config = dict(
    bias='none',
    parallel_block=False,
    init='uniform',
    init_std_qkv=0.0586,
    init_std_down=0.0,
    optimizer='muon_variant',
    weight_decay=0.0,
)
Each number is 200 + 20 x the weight over the matrix's rms, rounded and kept within 0 to 999. Layers, rows and columns count from 0.

# layer 11 MLP down, 256x704, rms 0.116, rows 80-95, columns 0-87
195,209,221,202,190,177,170,201,200,203,203,165,197,200,227,203,195,194,224,209,228,167,211,228,217,204,206,192,184,188,207,213,174,192,218,185,200,186,233,221,234,181,190,205,189,221,242,215,189,223,236,212,178,172,191,211,217,223,196,185,156,215,212,196,203,162,200,186,192,165,193,201,223,220,189,212,195,208,214,205,224,209,183,231,218,189,195,235
211,220,201,209,191,193,207,197,199,220,196,249,187,219,223,191,170,200,176,225,225,214,223,198,199,221,205,217,197,195,211,220,181,163,184,227,211,217,194,178,204,212,186,231,225,207,179,231,221,200,187,213,221,176,205,201,181,204,195,214,195,208,158,197,201,180,220,200,209,226,195,203,211,174,212,222,205,201,183,170,184,200,168,231,176,191,204,165
190,226,202,219,167,191,174,190,215,197,199,216,214,179,198,200,210,224,187,237,220,210,177,175,178,198,204,191,183,215,253,190,189,215,169,184,196,190,182,211,203,194,217,204,178,218,195,211,201,211,187,223,164,203,199,187,187,224,211,190,185,189,192,199,194,184,212,197,158,202,214,210,179,228,202,192,215,212,224,227,181,175,191,237,210,200,182,193
179,200,173,185,168,201,157,172,202,198,218,198,227,195,175,218,185,223,196,170,209,204,190,224,207,199,232,172,196,208,194,208,196,233,203,185,188,200,168,150,203,193,169,191,221,189,202,241,153,198,216,222,227,177,199,180,198,176,209,180,218,202,233,207,235,183,203,243,220,188,227,225,213,214,197,186,193,221,229,212,230,178,190,190,217,170,171,225
208,170,199,197,203,198,192,190,197,175,191,197,195,201,186,142,172,173,207,183,213,181,181,171,165,202,231,203,200,215,232,219,170,163,200,223,178,201,225,211,207,192,204,234,180,255,224,215,177,235,182,222,211,155,217,195,220,179,189,187,197,195,186,189,189,181,231,179,239,196,223,247,188,161,197,212,163,172,211,208,187,173,200,220,206,175,200,206
173,209,206,194,199,201,216,217,219,190,187,217,199,169,210,186,183,168,182,220,208,194,161,251,240,208,217,225,205,172,208,189,223,159,189,221,195,188,235,207,220,218,192,186,180,201,172,193,208,199,193,187,209,186,195,226,219,214,174,205,209,187,222,249,159,186,192,199,192,232,199,175,224,236,201,168,185,206,194,189,232,213,196,207,209,226,202,210
215,159,203,191,197,221,205,201,184,182,208,163,194,210,212,172,175,187,244,208,226,209,216,194,234,200,194,208,190,186,213,186,214,217,211,242,201,248,223,197,198,189,178,235,213,180,214,201,209,197,182,205,194,223,205,186,205,199,209,195,181,179,220,209,164,218,222,203,237,221,185,239,220,204,201,202,219,210,239,188,182,171,140,186,199,205,183,207
194,206,242,203,211,208,197,213,179,179,185,212,188,210,176,207,239,168,184,220,198,203,214,189,185,198,196,200,199,179,191,205,221,188,209,203,206,202,188,185,173,198,210,224,189,179,194,206,177,204,180,194,192,188,217,171,216,201,175,186,204,195,219,213,207,226,180,212,230,211,174,199,200,210,211,204,172,205,211,165,169,175,181,176,217,219,216,208
192,186,221,202,220,203,172,203,200,197,233,193,173,210,210,212,187,195,203,190,203,193,178,202,200,183,164,193,220,205,226,216,221,235,179,192,205,201,196,206,195,195,194,200,161,191,185,213,235,264,172,221,211,171,204,205,189,189,186,216,199,205,221,191,186,216,173,160,177,204,198,170,191,174,183,204,198,199,179,185,183,196,184,198,211,187,199,197
200,206,221,186,183,181,191,182,193,219,217,154,189,224,200,186,207,192,196,198,215,204,163,181,181,161,193,223,191,220,229,200,158,165,211,210,230,193,194,176,229,200,199,213,195,186,179,199,219,210,162,174,198,212,187,195,221,211,190,206,193,193,204,184,176,164,182,205,235,207,211,222,238,197,225,228,178,225,183,216,207,200,184,163,186,176,196,204
213,205,193,188,204,194,205,182,223,185,158,200,172,184,185,197,184,210,169,207,204,212,180,205,206,222,189,227,201,206,199,227,197,228,215,222,199,200,170,197,155,202,188,175,223,146,225,194,192,197,170,172,179,192,185,231,220,191,168,197,153,235,226,210,176,194,226,198,159,235,185,212,204,190,232,194,175,193,215,180,212,186,210,195,188,235,231,220
182,199,206,179,186,178,182,185,213,169,203,178,231,208,205,177,209,200,190,211,178,222,178,184,187,208,219,211,191,228,206,196,177,168,176,212,200,184,181,172,215,198,189,205,201,201,165,187,195,173,185,211,195,191,175,215,190,197,211,197,194,215,204,234,151,224,199,189,194,205,231,199,218,198,214,174,226,204,163,191,203,189,152,218,200,174,190,168
223,210,201,170,199,220,212,228,209,213,197,191,200,230,210,207,185,178,184,213,228,173,181,212,198,229,190,175,188,234,203,194,228,227,206,222,195,216,179,206,188,197,168,210,258,214,222,211,154,180,199,169,189,213,236,191,200,242,209,187,196,203,198,205,247,200,176,210,220,226,207,227,223,201,220,228,183,199,201,213,178,201,195,190,165,228,219,189
213,172,179,238,163,194,212,165,196,241,196,189,172,153,235,213,191,225,183,239,239,214,154,177,199,247,234,236,203,177,216,167,230,226,231,178,217,177,188,210,176,197,197,229,201,203,159,197,202,177,201,224,154,187,206,184,192,207,184,208,190,222,192,185,170,192,200,217,176,236,202,214,209,202,210,188,161,174,205,216,212,206,159,205,211,238,224,200
209,164,240,214,200,222,194,187,208,195,197,157,205,221,190,203,179,207,191,210,212,181,231,229,194,211,200,151,208,209,199,212,225,214,181,192,214,185,193,142,223,168,179,198,198,190,205,219,202,200,197,180,213,198,212,183,234,227,185,212,182,204,210,208,200,163,223,216,219,183,232,168,190,173,178,166,181,185,208,197,167,161,201,191,182,200,196,189
210,218,207,201,208,206,227,206,205,214,186,203,148,198,175,174,181,212,153,199,191,205,195,206,187,217,188,224,203,220,174,203,250,203,192,204,174,193,166,197,233,216,193,200,236,192,189,182,180,214,216,206,184,217,168,208,193,180,173,197,199,192,172,211,240,205,170,223,190,230,190,232,178,165,193,169,217,212,196,178,248,205,176,216,208,194,198,220